Part of a small language model's weights: LayerNorm before each block, 4901 steps.
Each number is 500 + 50 x the weight over its row's rms, rounded and kept within 0 to 999. Layers, rows and columns count from 0. Numbers have three digits each. The size before them is the row's rms in percent of the matrix's.

# layer 2 MLP gate, 384x192, rms 0.208, rows 366-383, columns 0-191
100:453536549447537480508495507461460518509473463497551384579554524599567509516461516481609522414579436449471487391518506429439501455474500488554594525448477528484507479540518519565394610412501528528489473454549337492414469564502449550603581484445413438401544502504503489575571529533377479497555540409544477546496446476435507497592509441523535503511471429478544522512593523541524454533483490535566467519464530522547474569556483486464474473522548559418499453537561473562474516473541464489423583589444421539433454524453539465544544566481479475523531573440535464493516520500457512490
097:438417463614511460475469465473497603543463584536508474570473467485501544509529496492462517509517436518423544516575448525463424490454524550502466573573597539457458497434453487507455473434484515441488578497452459525463509533524485604492508432426605459480444448424521422475514579442483475516533531546540536616493519513398463466441521539576575467595513492444624451449458634499552490498440452441570367507497509563522476399455515486463521529510550509391450463537419554564504538443550453482517469548479438556469460492428557476528428496570451509475562512508437453495447502563484464477
106:489446546408507585552481505532427527492487448496506497475460532468531519503519475525448500489376515528433453567470557460442520454569475434538500509617545428483506552492494550576462520478449448513493477540481486445480523513553559460535510555462550563504550463524420480525484629500533486471542480456512521508461483537469553490492464476524523377579603487447493529529438603462380512571461462388514505480530406513490571501568431523401549499575438420520392509412514528535566499520435603499521464477522447520450436497513659449531510562435466454549460489579503477493508613489392469514
092:411505364473504482525588473481508416542536487497533418515457545563444424506472402472551425624522539519489503516456455486474466437433439518455502519498481471546462466517534442422573466479486488482468476524484558527517469506499566580514502530495440405452417557568517515488497480465386456595468476574511480542552353517458498564508565406544513538493440547470488442535505490491427496471600424569512441501586592581503603417392491536568502546555472545455433441507543422574478502488549504521520510565467463527567521499520523502485508525497384520578499596541527439503551555535525529501
109:509463512520570548429464452566487581479545557469535537502638431536537489529463537491510555455473490600539520468539469550496537490451481516509485512515455455463519466554415428472443561442464500500591534558461450531505519505501459520508544418570516572463484529434502468452544492562408562504565490419540506450530430484388568469480480473521545646484545586459549539483441454472466472584555447648489498532528525517520475456475525443415475574544499486529471366475560558536513375484402621510531472456526514540514522570479507482528457561424570423541486477446552525428586433491498526508
102:455477546545556454463432461524521448515499504479470502506447530472491546461459474521496546478540484462529453431466431489428476468513515541420553634443550510502498503527438509637477555462526575529417467499526510588536561526485462563460484559532522495586529482478461461482428650443503414351537552482539511529470468508546464524546518463503460459463521514522568540434426509434440547534427487489476478542466538528434563535489366541466527490565528433523502469529494444510485509475558477498487379470527584478516515508506558536568524624518454400441599491567339503457512463538601572493
118:458488486488549540520489480493604440455438527544565532457476544484595348554442570579544452439511490456501431483545503534546488526516481469554555515475536429491483496560513500527475449550491494495433505498500343485524542454603597415517544447514469571489531415495470576559522487480529377487530518536493517512548450521556525417552494453442378473454494696470529532559518519506486485596485479574518499477519495444573466529493454498564461541579488450460475453613545544511577457478422546494483584414512505490502471479444579510498435487521476599480493501570504421532463479543471450467
095:507462543526492557424555452496466486430580504520530491515520513518481550500446426541517613425373587417438456482472534505564473559442506373493473493529494604489432567450416577510544575510493554585484575454525443456557525583499464527588457454545526534482487478472528478487509512480515470505561465568476508528466448482361480392471498570402558520488600436417506449508563495452500434450509554535513506457482492461476466596493536515605464518503592489481464458527472497570662502503542533510397540508551485496538537447495482448429577534522534542559470493472466488451475468439509551418
063:500393555509512625478442458496548506490542481429567422462449498454452523519500549481474427522497473405469513450526529497536441483440435534470497501503508442441475527478522583493422477459639415457448510467487406465583443554504544542512419535459524501527519533504473559477555467340496504481541352538493476458513471496536558492515558525582567478554472506499405512367491421514527562516441491494478530485534429403512540482533562517452470587470485517501354544474460569483575450553504536438570548494402548469516385532544517464468546509564421466473493544497487557529492514452552522532
104:474563444455475518520465471441520475469568507376454410624497495560461599458512493500493515515441407509415454455582577478467511544449524448469516472516495555496479483561501499449513476487550562530513415536534508501514524601541560575382480442525534476410537467517521551537454501433515517456489492524565591493563461475545490505604540488564546484445466499589530456482497479531520622538503533510493422492566417547526496542444509430567546441424499500518401480449474522460551468438477609562415378529507493478511480425586414525570442562598461508436470463550500566419438496458523510487
111:467446506533501530478497534515459415467529515410581486538493498531463531538415466502553525491531435486501400546500557397464555439451570460433644535471487472484500539497546450494563542468512477470521453435517495530474536455459563454506641466516490569534495518465552448505545539561484514440410571427387489541535478545459482469477499495651499515456505592464519540455467531567436541521552540512515574508470452631475466433385540515503657458412469524482421467466550530499437492473504479586504438489532441531520512572488467560608481488506429539564459487498466596541474590472491485503
111:479543513538432501436378595531574484472512439442481445550578527480466449466522412518467565477503532543513517433563586462483521490567443562474440527521562530496433545415460479432508478548470512456427558460537479528491517555424530564416450534551555506419551443662527426523576431476498549494463589417645547451442540529536525501410510483483461509518433452530521419506503495552507539504539428517524476411486458517604419550595523611447507490446557432510516566540445468492455480474485434531561458517518540490433549493476471544570437471497501553426499440470439471453536474534494495455
095:505548558419469395450519378450479512553484508541466497530443511492514484481515492520454491581513448503536480559501420504507553521595580428434547517486558547523456449456521507630519547534558390479479552434539473506591570366491534529469513447534529477465478425495448609526481590481495425593515531542496587504522491492446476484538503469526377475532461457452476511513495503512514550470456413518530520499445406468403457461588445539463557500498480506584434511463496503516525508538429580509500550440452514485458539459447611500596497616452547449545525542575534501589508506629466513541
095:449526472538571573493474452447522524492485540474484468527574498501535562599460426490483422488457523556537473521409549482521499447355582475488405510495446427524463600487469472504500511533487454507491469475529613492499513496526495479471526541449536521516490481466512595512417574572530499493506465426456528480593461434490517535512468469549427406592550469539491450516407490440473449497559517492449331616450544532570473485544549528478543506452546551523579430394585584467490550502528534562506573481540493553455585467548585428443512452560502538487529399452501436488507471396446553496
109:469450531439433537394468552471481449482569505523467420490475496522495547587534572382499532385466399567479573485495540526411511533425429557567491512391555467532413518456566480472499597517476458444619416465494590469487544493497520468450591514469507474508540472505485392473467484489485472458444440519490513507624490418482550505447588536469471553465502565662532515470503522501485496481480533465465422536477537520478542496444446496572441565539518490509468479499565467458500557503481560517523528503446466452390446561527550446429465544521562504504569636497432506519547472443465452450
117:431481531517503488471511469483516536519527554547536517501469512539399524519444489475547508495562389499443597547512477401525623550375537427509485529490527463452467549530458484471530534493451482515451508466424467457400462477536537332538507556506536488529503525470479533547484584538533540620597476554571449452568435452474526430523477472446497535566522510432574457494518489497510410596482467453509481406478484459462381475495561514424442520524596409547567541499437472555524508517511509480557493482568493409504539388484641494515460436576505529467536501548537463533557581556456488498
093:446471555496478542428445377442437513567537515439405522553552511577534405502501547537456514507452422519494428413528615515545540531494474495447525520515607506520535528479505480476439563465501519437508539559566514505429485562582501428585545514501454503506576492488447514496474519603455540617488597498592423510496368503430468416582469539545457369520455521473432452437443523440499547526581514457495459463430486457474510534490508443528456501509532474528514451531542490524510480549542503385443498537532444540490456536503564459543493585543525503486596599483464475482397581481449494557
101:579573580501464475491460465482473364532535576410486494513553448565485488513504446554502509501497476491482526519598518466582503469542467457477452450427524509458513621589473449570548464570485479539532464440516520517379508504661410476511409515512491518467423465555522465588427626504566538476547431505505471543522506439527509625539526548448520510526554442459452489522415480449372397453515565543527490512485489497495471499409530484548427606482532433484469490545514608466499433490450447417527481517431493539470451521464519438431590512512536502531550482506544473518498546497506457437
# layer 2 MLP up, 384x192, rms 0.203, rows 366-383, columns 0-191
103:542541470367462435495512453486492561467480413482456476490518541516602554492428392548570520535512457474517516505403551444505449411556454482498489457435495586499578516496448521458466527510431468526546493391566537504481454524491484496543458502482496518325548506535418456475471502467523484504572462476542505509459420578493563435493529501541600471491576453517448508527503543489495475487370576405541572485536517462521579499523512541506436473530510519458488516548515509622466492450421516604464466618492446536502516560451563454572469479448437519502474481497360479505564474587422536578
100:473546453511428550524516579584553512510589502365598464553589424525501548480443533512480565463546547500510429518487545506576576532425449432537526471483492546490474437459481481465569542546489493517463540430422546457513451486566521473568537527531478468578563555435473497493426541507579484509430518483499506436487440544556480521554505394523515448546543470508463496523437557450501479606446527454575496546418483572505506403492528579519472445514499541504545588429515539488551550450450447428419530513645487533563543544417535447544525561498552402445497457442551462552513426448581535408
096:569522508519509456521495505490509448375452450478519437429500463445490575536462511478454531417470466472471510423571501451473454512436496448504457535566571487556528580577503543578458474505506529475381580494466525559455431547514453445564542566456529550481544495582471494465513561515528501541387553450546630457521412479501519526544534459559594496446459559449526524505514499485482500557559527440448511482410476562527549509545540550465446513477427516387528551494453586441681498551538520480588509516557435522511505483423533528421545449476486485565415427462524496480475632550457452457
096:574514552449440441436462515486487539488425449487558493483489432525551531507475628516485558530515465519519550483406519464474495485537573457462470572512502519462500489454451580513543473407463491513577549433505545529572572506505459514463494481474595610506494462418558373424580604470578524515519552529466514487486541551577516477484459623530454419520587541471423524518523579448484511501459526452474552462428403515529485492600498538498468493519448433456572516516475512517515526451458433503395435494520488464437474543427412431565486516517564623518503450482411529497440447354473523542
098:525531563539463500547531488486503505412510529564519512465545486470501459472617440489463565473514486502610435506485568440524474473509538509478416429534448512486540486549458533499480558558464459533492490544530488570450503486484458485618515432511516487451484578464520391542511447610448521528507511487628442525589534490437469578490432599549470630493525496455471529486482412474484455540404491670451514496563513485488555492564522410547387479460541445411565479448539453457518480422489475493433505470491476637551516559525461541464543589402538448545532519549530517498505465464520603520
095:471483386547478555561557497581480489480520496565596459462492403518456408476499554468568466445542482530424540569585477463545476505523439497479557522519562446543490521553503475496631497517505474510587538398513436507573499554476525410541524535498559523564452472582429531579497389501533445585468516553457440562500468490543501527508446422461499567451552405438482474477546486491560512483558532383570464556486487527541435468542655440477580574469445581477461477483491484473527426461579501505482507495591489477437577487578471446520522495518536550523471516435565480586438531448449438512
106:511531447553523558495537610550469525504492428547471513538598469464471491406498596479493445476376553502550452502514527523431542522483476495507557426506532540563502496409488581543503480498587522505498460555471577476475412578555497591499558505472541462538425519476575573480553580594561524460595509538485581474529574438560389518488534538581504528443523466434374481569537527429535504414505497565549503538529491505631476387561466489567472472399492497420493522449483524568438542548535529458515462470466526527591477493481583380485465555453465484497507505469508472398493505512517512486
088:477626510466476447465461481536492459519434481437507492603496538523487516604519495444475512517545488509426416532600537557486487469424481415534461410490546513517608481456520438460448439490421523580497522469441651525516516547475420477452425434371514446600441487533460475591499536585476467493536532471574485547509513445548506524555542463551472521563514437493512474566461594539524483475546518486462460515558502455499454459508470542473511501468534487522495579462583557504452434462466461503497471464493524525440601378465550603428540522594605441454605486438580476537546489512541486513
077:508374546485538514434371490482583460515468545507467378474429489508492581583640550423542476500548450439510427395503488522510496502474555494462449502527524459515458472486513675497542488474570489462516450468506554473430448554428474538532459481461471450444496522473642563519658492533538493426466527507567471533617504601519541589584549532537471482525580471501511473511511456455502513537497505473502549472557482403462558518548494545503504546508541443578462519473488531463523513446440458482552503497476454538437511535513405557524469549499480410576528593477522513526438441497474506523
112:442523507503448504510450489428546521583551509457417448542489471571518545512417471444477488514472388439495462467506499513410525514450521499458553509526499483488453549595440563495496516468513547535556463529614542541480501549533606562437467396534517452446430551415590485556479436433481521464465472450513518587534529534537516460567555509542512439445466552625531505444496519487549575599525532504510465557457398480536527524497409505541529400412560481547378539476493491453567443469495555604407430538478540510511389461565452482527411579601469568464547512558533535464474512490489504496
100:547543460556505514477471507472425479622553553553550549514470498512451464570426476543481528564440430407465491560465509613480507446508527442513524490512428491490449588469468462395614506500501510549499520518514539507531509604428533439478570418511498560570500461490485531626584539603583517495482558491497461446501526543543558474420498508563448460571370589588494540445502421516438512524582513507413584451508455472526516532530412579432488422551547511526526498453471520522455538506490454609515479393579441519476493441603466481513503538520438552481553458558455481516492498480453526445
115:487526498496447535468469597489573493414551451500462462508562544493477410428504432426507558462539515499533548498469467458461564455463466556423479492521551461535417506447419531475571407561472546404450564411510476528454563598468581506427551526560504515398475495611578472461516427459470477586448558442651515493462519467561587475397567466538469494521478449457441413540469506574488475519549426538501486539465513561573447540535507573434543512454536506387554530524504476482426483490483476532539482516467565500412531510569534503570508456492511455452524487451436474402585443539516514445
087:543408471563532556524489561542514532532496499513472502485403462531505470407542470472555489456506577510476560523531502465466414493427399525601446480550495479516472486504420431394529449478437516472492525490581537528495461530467516533490414552437463548476576523496550403470476460486478539487604504577558412529558593518514497484459500556540497506512598522538512506574550566465451430663590583494536499442628468487517494530394547479556447563422552487501590445529490445515402461523545483407533454627506511482560484497526442505444476485550439460469466498532475532426592482494542496472
100:577566569572491558516417491601514495469550403449557511510476507592496444469607496493521508449561491447443452522568367523564528573496441491518490579475476595533580505579470420511504512495407518520505512467504455467489494588434404476568451531414481476499513490542553493522500490432481376525552513568451435599439582466579504462479541469504560542531494559510447486492546574479490537503481582461431472471421528462446560462512563591530483466435486468381507535521494496598504445487424426470499511542445491421523386466571489526538517521565485547444505434494528533473549447567486483563
115:481462526491455534436489495483512501451525520493432438499495528516607528551523536474559537400493435516473596523549491532415510529403476521554518600413545470525422512528559503632482496515484520453634451456572543492450569471506479467458623505443537545493527450459508284464513495549497453501472505514489520506561485476497473415522554471507475559457524553633559543437508525470444542491462497473513406572525542541504542509473454511565474569491528498454456514506516478478536552521509516461569526452446420551449359464548453492435456556488456503510636594435455515503544521455472436477
112:506472508545484555511510476455469430485464500504543439530542402443564522489656497530479524446463587477472391514544594587477444543612468558479624482519513488541518495497551498485485551571572517439543448567585488541544552560455458610477464435474463559473472523576550517444475484507432467423440516412462534532391502576449541528510520531550529504422445495483434446535453506517476638451527519527517500559460598555436588483476490509551505422516452542458443491491543511503489457490445482554346432531470480581517428584459452473470547485447467473504443491490512494474421479482571509538
093:507506484603445473491502515457484524549425492419587512496557467450507454441525530581502533506498589522409404501508572588485490587517476455535444497547551464568490489429523453482524475465543552532522432594502504548493456417502604459539495570463433565563578536409538467604530396527511515549487526522435464407418526462489392468552497506564567456529529480536414494517599556470489568490546513500388504543498470502499570486544505453377566548470418466570546528480593439533554619444500454415502528466489565516485478427509484534565465498521481504401504507499511539507441453584515529523
119:583564354440546456595467394571596557491513447471405484504424537468482513518519500535523516505503505484462467465410430549510498429579537495542548459517550490540393473449534486487498488529544451471417506574571464521573517435569547531455622500523559502498568519510450542439501427493449553532531531459585511493491528573563436457509462530501479464490429606404522453429587459487516619540453470506514507535533490414517505470504548565402616472538582449522519478517377376516477519560504530513518524464461467517508458476566459459577440502466459587538440524483503511515501488528552486508
# layer 2 MLP down (transposed), 384x192, rms 0.136, rows 366-383, columns 0-191
101:483507466438513494495520595499563450513569593404609507471516529373518580477406470527621489522499500515530490493428582495544538488588437523570459498419523564544563520514556509517461575526578512550475476476516556511554414460475416531548448449398456437426569424540501502574507449457524504487581578466501486452491503450542520437389553478429487465492509481523508520468564476469456457459433534479556597455510577353473501495518562586417416468564471509411519452563495451473471464482583506483492467528508494510442520509431508500505514475560499456614570444490436465501508525514482506589
108:529419499530531474478456464551609540520523517475557411468551460562565508547449503554510551490567541477509389501467495486461522515403428477543469495524592528472460449417451404466525550505467405550491589389583535473428498538443553512506501519467456421468510520432538513489438506579532472579465536550517513396475441552516479518562582454489524472568507453446447471499473445439500491616463482461544503451527421550488546456594520424473477508433560546505445529467512458413515525500504495579511536465622477486569478523525428534568594583493585501473421416441519454515491456440524512366
099:609499539519540462539482482462477487445456456505516473507475495381529522453517503500469545430387490450411593473478483478524578559582552527484396511687549464503502446626549504554443514458466581511548526551443486507427400545461511439589521615518517551479522547543407488510495534500555499626428507507524543534506511473493477519504449390473529545477518478472465486516459467490450523503537450486452523541491507499466505471587557393472494421574468480464398539498461506525548542570469539503526557476560528445451508484424564459405458519418490437587436453521494507584545504497473524585
093:492458602396410460473395477425502459515410505488557497515536464524488527538484552555443535454482434559474490466485476476453522524519625444485489450465502507437442432390422551516600521459543531446527563512456470422560566498523486415465581493502510557545516543473479499496494517455547603481451525461455419515501487476401505511412501560473538594499618490547578413490529453495587483488571490515494525514459532573456481481503520448508516512640495473498586468562440512534470471578540459518564452579559491581429489532504474431459499451541546569555546417411492578501394501531500457448
096:538460528489505531585457412456527500534390558541535542523534475471546482525455564552433561495555445535526504509531560503497454460428536535485447383583394515540586531517484512587460490589517580576492472534541428615521559445508476484527509533492468497524474544484593439516559492560493540531476554462586442430524535452503462524546368526515417585457489484489389549492476474560462520578464498597507517600441494445432531389473542378574502453585553492451521516507489475379506533475614562548468508449517482479480529519490562472421487525426514489507528479569452535469461476480505562477
096:526468440475584573459553480507321489575438503531547512442542426500477495438473468466542480451476479569468530541471462438471555462497480478482392464502596520560422541528547562566491529474515482514512434420558503465538501632469497475509542508502542496446451522429488459535505410425522500525503460511491530547515447534611525487547532517420492560474525486412470485533517466573516451516464561505536551497481440477420461459632595588489590520482367541503473575470492481491545484440517486479443549534589477496559612428540418455509424451466439585530512494547530535466441550392513506446
115:551500551481462538521503582437498496418547496604499446479537518405489431410515520478475551459389575499559438503501509605404513475466479428510490455523457503598555560408461531549506558399548534528539417557461525440480428611451485487447508548379476430541471528450480551429507569587566496497555569489498494491512482502514459516492524531501495548554515567508430538543503575455480517467454522512530499444443564457502518460589413511506526385526513471516543549409525469471478537558511509451534460536438555596634520620427552501520482479531459521539495563460510547529494506412553425566
091:483522529539519504493433464528546536429538552431528583617479559484566600466509512409462576473490515431485475439599510515498475502421450484550469513575505546465462556462501578561434499375431515619571525533544491455557539535526517562431496500458547381512394508480468453496495592649548433517480482442489498517499495480471439429536455427540510556497489594514380411523480579599489509439439471492442466502467499482465406542507480526515471534454531441537391480494493536487483487400447440506421492500511394560528517499473542494459468549502506531578531518541520587480487445524505563511
076:535515558445575555510559538538515498506515413457521502528542465548493524441509509474431550556534619432579537511505517521546440423530458501549517495499508500523549570519544560427515349499544516512515495523504530494536582454469500590537372551492545486478506514551416485474552399414511554519501520559481429434483602475496481519393557462502506545477547449457535497254514520499561490492489502541421533495473490461556479512495492542430417504500494532558520582557462595420502464417503518485490577474465497449550456502443506506440510440502524536514479444488389468534605416526512571490
109:561478458471484476466543503425498490445498533495420460432538474466495559395535494536519493556421504440481445409474571528416376482510446523420554383526443575482511542469478522459485467554488610587484519505547612525493502518461526429475494573515576460449529504482551484582587483442402522530435525450490455477487516458568522550494487427552468505372496468476516429528492465515578611529520545494562509450420466480603549532543518478547446447495573524577407533539492523439380475468482537489487468539450509496525409454588503572484593550516455544534522435547541547457486501428505559430
106:506434551544568479494412504465592528530618446508517530551504460538453441515426487488426401519580441433475497514468506581523422462471543539473508455543444497458587570495462478400542518448552517510560420501448547423513427517491558517532617397503452499450551534500436437531574444511511550530414554557510520500399497511523530497513554486530476411526489536618490518473457413517492549577547529480496619535420438461490521555513469539480444479492539502508453512478471510597430523495468447547498498422537332549469517454531421505500589503495491552495513428614534492602492546494526499475
070:397477491420496501486499447558553528484491598524540469536454544445374447467521471505509449546546428513453521492467472483511517516574450395461513554578541479477609467449425480539511475471531472366497443481511551472490503472504500490485507481498435515507502528491549541402480579537418534569535463466588429542506475541511497418514490550472537472537470543483425455375537603563498518526484499525570468522573490475465485492492476599431522588481626507494533503586519523472491563520621520538526456611531610493460495594427402509504488484537462463419523520546584527500590504543519492368
112:502417540575539514549449498560495548524512503519520549550449497455480449503517396554497531478552444527408591490614464519520428507428408482568451557491478501488515485512400525517503557503474475543522487527372557480485474476536514463490485549558491513548571463445561523536490513550477577461552542464545389635509520524579497444498514673531540487451624561542535461527527560545419490541548500542562536487480475503507530573438564491506516478405484447496545473504521406586457559506572540408445571552459523558551539540504451505442475579421488482392450512446505511487505507423554412489
094:474453512543462530489442484544546567421423470480489449463492523589510479558612448467504489508560458539521471527569475450494581479465492486611467481469594515489486489531517476569513522505551547557542497599450501466531451538496412497494327486340500458537534438530488438458529538425561516516575558466497447521447519459567468518482617418530515537458520549600394456480597513504490556582448641494530462509381558498391482493531525563459462518489512530473485496513496484541526538464449552539514449496441504489519406538503528553569515576525432452407531522478521519519472511569441434540
096:533470549485496525438492603518493494554630482543426451503510498565536566572577512516427535393486441557533522447509559539412506546441604469613463497531500449539450536494552502533484446481332571475474469533524528531480564524519475522439517554459525568484484492533530539510576423543407381527479504450493504506560542426455510548402528503550452557433461544528514495502543494439499516366401566469514460546489578469464565502529479449500473557453449525462500564587505467446440526502490470462588625450480481472481497385472446491477522505522593531468591553466486553493491447456465472469
106:493508504512472547523495388484553555488498573493539423480517497388509462458597500569523531476522594524522477540402526430469464507493502504452585452538480544461541545434501437416543574490484438455481454616437460507430482507505498452556540511462513483514427520536523473470584447457518521411449467417475579556462529581553592429549482513462504448457500437503467567538560574540482495543518423530489415597467539409427598574480501515564528528535477589597452465463546454546528500487463528544496490507516522598615426531429413508402475496461494489543474492520454512505446576434387490569
095:526492464529386544490470519475481517518497471517630444559505456442410587480497451474559450434505552479452496488490476567552473483411579448516426428521526532558490412444453491486563555539512584533498395469448414516486457400399572511420460525536440444511494508449478531558488509529522544468514454507426464441488572453540501592534501533573498531531504497504523538495514546556492475456444553431477565543618531590517537434484445529462529550441395556482558540476500428523508573587528455529540462476465507467538461474559432650571533507533414454491440445543605498475557475498474427431
080:536500404450543493500468355565551532552501413443468534490486554462478470480521484540531530501500499549475542485395442542512462467602531530586498456580538532537425432484517450439540513552519437436426488558567425506544535483533499502498678475509530559504544486555536466454492393535421580558499493435589563480499526516536409442553471508520462489492497564479553463473560448505593558550442359468510498461499511419542504479493568546424565457561558480507608558542438378494406448476483536493557521467515494466494494445536435491588462496483502567546511506448523464538481458553460444491